Part of a small language model's weights.
Size: width 128, 2.69M parameters.
Architecture: LayerNorm before each block, learned positions, no biases in attention or MLP, tied embeddings.
Training: a variant of Adam for these matrices, 97M tokens, 5908 steps.
Each number is 200 + 40 x the weight over its row's rms, rounded and kept within 0 to 999. Layers, rows and columns count from 0. The size before them is the row's rms in percent of the matrix's.

# down: layer 3 MLP down (transposed), 512x128, rms 0.0881, rows 203-215, columns 0-127
# up: layer 3 MLP up, 512x128, rms 0.112, rows 204-215, columns 0-127
down203,104,207,272,192,213,258,218,222,214,186,192,250,202,256,232,205,161,144,217,190,250,156,163,250,206,153,146,170,268,235,201,164,304,130,146,210,238,214,163,250,243,285,205,203,239,207,233,125,162,124,210,213,207,272,178,184,207,235,211,250,196,193,301,119,181,171,234,164,140,187,250,198,201,212,243,218,233,198,233,202,186,144,243,189,165,230,169,180,162,203,225,206,164,175,198,164,254,175,250,215,123,214,241,209,142,135,210,241,186,157,158,209,217,268,164,149,221,161,152,184,125,252,181,200,185,140,174,162,163
up204,095,248,217,195,184,208,223,265,251,204,215,180,155,225,202,200,230,207,222,182,247,202,208,213,215,132,179,132,123,211,213,266,195,230,211,117,177,252,208,192,143,185,279,276,236,168,163,243,156,260,195,158,195,156,260,234,209,218,250,224,248,191,217,169,288,185,205,179,162,159,160,188,175,224,151,190,143,233,253,191,245,235,165,136,172,248,210,213,203,177,182,214,241,130,203,331,213,112,198,154,217,182,228,127,132,118,174,209,183,194,207,221,158,251,189,202,234,157,179,233,186,187,228,272,210,184,126,177,213
down204,091,176,218,227,215,213,166,213,174,186,121,212,193,192,207,179,240,193,108,212,264,201,264,250,252,178,259,149,291,234,249,193,181,270,188,214,205,164,153,232,190,205,199,165,166,244,187,139,169,239,255,198,195,148,191,198,155,160,191,236,225,256,233,186,163,259,193,173,197,268,59,224,199,219,199,172,207,239,198,228,205,217,217,132,156,233,127,239,165,219,152,156,238,180,94,162,261,173,265,181,200,179,243,196,236,198,181,256,209,243,203,201,211,119,199,259,150,245,187,236,154,155,167,222,245,160,214,182,168
up205,097,273,197,177,204,170,176,144,222,159,185,164,184,247,180,121,243,192,124,194,181,225,241,262,253,164,221,165,115,207,129,208,219,132,136,166,214,165,184,178,183,195,310,183,234,139,99,230,221,203,162,203,277,195,270,227,210,186,270,255,161,163,196,156,210,183,171,193,288,122,232,166,237,208,182,209,144,217,203,202,170,206,203,155,241,237,176,240,247,187,174,214,166,164,216,249,199,168,142,237,212,262,222,204,218,180,205,191,184,194,269,212,202,116,206,146,248,242,212,191,237,143,164,230,224,181,185,138,208
down205,105,214,159,124,203,111,230,143,243,188,185,211,155,213,303,165,254,190,192,183,240,226,236,239,269,129,223,155,114,227,214,220,187,239,159,141,271,198,194,159,205,194,255,159,221,181,208,216,214,221,193,209,229,219,238,210,158,205,173,187,171,142,192,222,225,144,128,242,288,181,172,213,272,233,178,197,129,176,139,211,240,219,206,204,219,202,146,217,196,241,177,204,186,157,188,252,205,144,202,190,206,247,252,250,236,120,285,236,149,180,266,160,209,214,248,207,218,186,198,221,273,158,212,233,241,111,171,164,220
up206,098,226,152,199,180,188,221,209,214,187,204,133,166,236,140,238,191,248,248,148,235,194,247,251,237,214,232,200,180,290,130,230,159,199,124,169,168,262,200,158,93,201,312,254,240,167,226,212,187,186,200,149,227,160,189,240,174,123,206,205,182,180,119,246,172,202,202,204,183,108,188,118,244,198,240,251,233,198,222,188,255,219,197,172,187,243,133,257,220,225,158,222,203,220,180,223,186,214,238,102,229,210,192,238,178,226,177,197,194,236,249,213,200,234,229,170,159,181,221,203,180,129,148,260,203,242,133,146,233
down206,090,218,237,215,174,229,190,238,241,189,177,208,194,263,204,189,261,125,231,182,185,149,268,201,174,242,207,211,195,190,197,132,271,197,160,127,163,126,206,216,265,186,165,231,156,110,288,203,164,178,203,297,172,221,198,172,263,173,275,172,168,168,178,233,187,157,215,241,175,258,211,261,181,190,216,191,215,188,237,190,148,243,175,217,209,160,196,183,169,267,211,229,249,201,201,185,209,157,205,272,234,234,242,151,214,224,186,205,178,297,195,141,200,222,110,135,157,169,197,165,194,158,119,225,185,172,285,210,143
up207,093,189,52,200,242,214,245,192,181,211,241,166,175,151,171,173,141,165,176,175,146,258,172,242,232,167,211,213,152,239,191,243,158,252,161,171,203,265,160,204,238,225,177,151,246,228,174,189,214,134,222,207,165,165,209,174,131,190,191,209,131,224,209,234,269,230,160,192,248,161,241,200,218,226,200,216,199,225,223,231,240,211,235,208,185,245,167,190,253,243,114,194,136,250,248,206,156,224,191,225,273,217,242,172,179,191,200,151,200,269,202,212,201,169,170,163,242,129,211,218,191,93,257,168,228,136,112,188,266
down207,082,153,218,228,198,302,191,215,188,175,228,238,218,180,172,237,183,184,144,202,198,95,222,150,143,226,269,259,199,164,211,226,224,217,226,165,208,197,139,151,199,142,202,158,130,203,214,150,224,200,155,206,264,132,235,131,157,198,162,211,199,246,226,158,173,162,219,191,196,200,209,211,184,192,224,126,228,198,201,225,247,213,214,216,238,138,150,227,253,262,270,265,210,230,216,114,176,193,216,131,163,232,243,189,184,237,196,134,194,280,259,216,200,218,175,253,161,207,207,158,271,126,120,267,237,244,228,208,177
up208,092,250,207,170,210,218,222,194,224,148,180,191,188,262,157,176,175,157,312,197,182,194,297,209,178,105,237,154,115,204,233,176,176,175,201,122,186,241,215,263,201,197,232,234,239,139,190,233,221,215,163,200,293,198,204,211,115,138,226,164,227,223,200,195,181,202,158,174,266,215,195,207,227,196,170,160,163,280,254,168,204,193,220,150,199,222,219,185,210,200,200,205,124,183,197,199,221,156,179,225,212,201,259,246,163,137,159,221,139,260,191,117,181,185,183,137,242,144,214,178,278,181,250,229,234,174,209,123,269
down208,074,173,196,263,221,193,240,178,173,219,184,277,159,230,235,191,178,182,140,181,197,209,176,265,153,264,248,241,212,224,281,183,200,178,298,247,175,131,162,207,216,184,175,217,159,208,111,121,184,198,177,238,183,171,149,218,179,159,269,232,201,228,205,204,298,195,209,280,135,218,105,213,208,237,186,189,230,296,223,209,204,179,176,193,201,202,210,239,166,218,223,182,156,238,172,259,209,229,118,187,173,196,162,162,165,262,107,262,179,157,197,195,220,232,171,190,148,261,204,193,168,243,163,133,243,202,168,225,209
up209,103,229,189,188,246,228,232,201,240,161,178,173,174,209,197,131,198,204,183,190,215,252,275,178,150,172,145,101,166,249,197,243,141,172,189,137,205,146,205,217,190,196,209,287,226,197,233,194,241,239,247,251,176,209,235,199,221,263,269,108,165,166,101,195,165,286,221,247,196,197,234,138,181,168,232,191,187,163,235,154,231,199,185,142,164,232,207,284,165,206,211,177,87,220,169,182,180,177,169,143,247,205,192,153,205,199,180,161,182,176,233,182,232,243,193,189,222,187,215,267,238,209,170,273,294,173,149,200,244
down209,101,242,175,157,237,281,244,209,205,179,123,187,203,220,185,205,153,251,199,160,184,294,208,179,199,163,168,188,152,203,230,235,213,268,184,148,209,166,207,192,153,140,137,219,271,163,230,233,193,278,235,194,201,196,204,245,181,319,261,132,213,180,185,169,215,256,144,128,195,160,277,217,146,264,266,232,185,135,244,240,177,180,192,172,149,198,147,190,223,188,212,205,70,193,144,200,197,173,184,144,205,203,195,182,270,191,134,181,121,198,231,234,179,166,196,169,171,199,221,203,211,196,221,232,224,225,190,232,214
up210,080,198,265,206,181,278,198,146,175,209,184,159,246,204,175,223,162,173,231,179,194,181,195,246,220,208,236,230,199,283,191,219,179,166,206,168,210,193,259,232,35,75,212,226,216,169,185,267,200,332,204,205,204,172,282,220,165,204,170,182,260,166,225,261,217,175,209,237,222,212,122,145,171,220,198,185,220,196,226,209,187,241,207,196,160,173,150,219,219,189,175,269,234,231,216,183,280,127,217,199,233,249,199,196,159,161,211,192,201,190,186,201,95,185,138,172,190,231,180,149,206,159,182,208,256,206,184,192,222
down210,089,178,141,211,237,306,181,263,170,246,174,230,116,251,207,165,255,150,149,245,195,211,227,229,162,270,193,123,173,118,174,171,188,269,181,237,211,209,160,146,198,243,205,166,210,251,189,198,179,100,176,252,241,206,163,199,226,210,217,265,169,272,257,198,160,208,239,159,179,207,102,226,149,219,158,232,214,125,179,188,243,173,214,220,202,288,227,275,159,256,158,185,225,228,135,160,176,202,205,186,133,194,212,194,252,212,174,201,205,244,204,225,236,153,253,216,171,189,149,205,169,172,188,199,199,194,212,227,253
up211,068,250,252,185,269,276,163,179,261,165,188,183,156,231,128,190,180,179,197,173,151,193,290,148,233,171,240,224,168,205,162,205,192,149,213,187,252,168,155,235,232,187,210,172,206,241,228,233,247,301,196,152,207,214,234,180,144,270,190,164,165,153,152,245,236,236,148,172,291,177,245,231,197,185,224,214,196,153,207,191,190,155,165,224,284,211,171,219,273,149,210,223,174,216,222,152,220,231,165,231,238,182,277,197,249,165,127,190,165,269,196,195,172,150,201,191,273,208,196,236,253,240,212,268,160,151,210,221,116
down211,090,211,248,194,212,329,134,226,232,217,232,216,148,182,258,193,210,198,192,146,235,169,228,145,249,186,211,175,191,220,176,225,133,194,128,177,210,144,153,199,175,171,187,254,240,247,168,189,181,272,208,271,245,136,291,160,143,178,167,192,224,148,155,202,209,210,146,217,217,217,259,191,188,200,154,130,173,167,177,174,141,194,152,205,247,183,97,194,247,166,230,217,221,219,243,196,173,277,245,235,191,179,227,223,199,152,206,163,262,185,236,275,175,146,218,204,241,233,205,243,223,194,125,205,184,185,241,114,191
up212,098,249,148,171,231,197,216,103,180,206,237,129,217,204,183,152,230,179,203,153,175,145,168,230,247,245,203,237,260,228,171,214,230,174,237,151,197,225,249,266,222,261,232,266,221,215,244,235,187,217,271,212,201,202,182,233,201,220,156,130,226,167,222,157,311,153,163,214,195,169,193,207,252,259,222,193,70,163,247,150,176,193,162,169,230,274,174,214,210,146,185,180,191,253,237,192,173,178,174,240,314,201,185,179,164,169,177,204,185,200,211,163,221,169,161,175,165,221,151,262,256,219,227,129,202,245,191,163,145
down212,101,258,191,190,132,244,136,244,259,256,233,223,225,218,225,175,113,227,271,197,228,142,212,236,186,181,236,163,128,238,235,219,200,144,232,229,163,231,177,217,234,171,133,139,207,200,245,202,245,251,202,194,243,281,148,185,221,236,158,193,186,247,232,145,236,153,205,179,147,214,131,235,148,207,179,176,248,194,244,137,113,206,175,199,192,259,150,145,275,233,222,217,253,156,232,207,173,193,185,187,146,153,173,232,171,177,223,176,208,208,212,183,161,204,166,255,158,215,295,183,199,220,217,165,207,170,217,79,205
up213,103,187,134,147,192,210,203,173,181,210,246,179,176,160,216,161,240,260,225,211,270,240,126,255,215,108,190,214,218,271,222,246,245,185,143,162,160,209,145,166,107,209,184,198,193,216,215,260,225,178,242,187,200,219,269,208,224,186,173,149,203,232,205,135,236,158,91,273,175,140,243,231,196,131,265,237,209,234,225,159,259,219,180,245,215,194,134,167,219,182,153,185,199,227,173,232,188,165,145,147,253,271,166,173,191,191,180,181,246,206,197,160,197,184,213,204,175,161,210,180,186,121,277,271,217,275,233,218,214
down213,098,190,225,200,211,243,184,312,194,143,179,253,214,172,221,280,210,174,120,183,235,135,221,123,180,206,125,187,237,214,215,199,232,253,234,191,256,297,187,176,219,240,142,220,264,213,215,136,138,236,245,226,218,196,258,226,191,197,237,224,256,142,147,198,142,219,197,173,208,230,211,199,162,280,226,209,226,200,184,264,209,138,195,142,158,201,125,213,137,216,256,187,215,186,133,168,193,210,220,281,209,146,193,163,213,173,198,206,224,223,131,242,144,155,211,137,182,214,190,232,208,188,197,107,214,209,189,225,145
up214,119,191,172,201,207,204,175,182,195,205,239,124,235,178,183,132,210,131,207,190,91,226,228,154,240,169,176,203,200,271,197,255,186,211,203,188,226,162,261,216,195,206,187,191,236,130,202,229,166,154,221,176,170,206,198,245,217,182,158,191,161,112,121,187,219,200,214,270,245,216,214,140,271,236,214,296,230,270,227,207,238,182,258,204,217,159,155,260,278,159,153,204,229,202,177,210,246,220,195,115,199,317,207,226,196,204,148,185,145,127,179,216,169,216,274,213,204,142,239,224,207,168,233,165,240,205,191,224,124
down214,131,233,200,256,280,261,178,236,174,199,196,119,213,111,212,120,183,173,189,235,177,254,129,173,222,203,197,190,253,213,163,235,182,183,185,195,256,215,239,247,297,253,190,246,197,165,210,229,255,115,289,191,198,184,201,291,206,181,128,175,240,191,198,167,216,143,277,216,222,272,239,162,249,220,225,190,244,214,133,203,185,212,140,177,155,155,239,240,167,220,201,171,254,132,202,224,206,242,196,134,176,202,215,216,210,181,197,197,147,197,182,121,175,161,173,156,233,162,188,127,204,239,140,180,230,187,169,228,191
up215,103,204,226,162,127,215,172,226,230,186,239,207,173,233,202,206,151,161,212,128,212,214,214,195,168,128,226,216,204,219,120,199,207,168,198,150,189,230,276,247,276,259,329,235,203,222,218,216,177,201,192,200,290,189,235,206,151,201,199,176,266,159,187,151,225,225,204,157,184,154,180,140,256,191,255,175,148,186,228,159,195,191,233,155,136,188,201,186,262,139,157,232,202,142,190,199,177,230,257,228,215,194,188,314,252,174,202,166,203,241,255,238,237,136,217,177,162,147,206,199,203,263,272,210,160,181,193,106,236
down215,102,255,207,196,162,213,118,224,206,201,191,217,164,209,244,215,158,193,244,188,203,180,189,170,159,189,251,156,236,206,187,185,242,229,192,154,159,203,147,298,236,238,107,151,246,180,166,236,243,196,177,249,154,226,200,159,188,177,211,160,227,259,173,127,184,170,211,180,158,228,118,239,172,236,220,229,194,207,134,223,199,161,269,204,288,201,150,128,156,267,184,178,248,215,237,189,156,229,167,190,79,238,182,194,171,149,236,240,197,191,227,150,192,211,190,271,221,253,250,227,212,234,154,237,165,278,236,276,235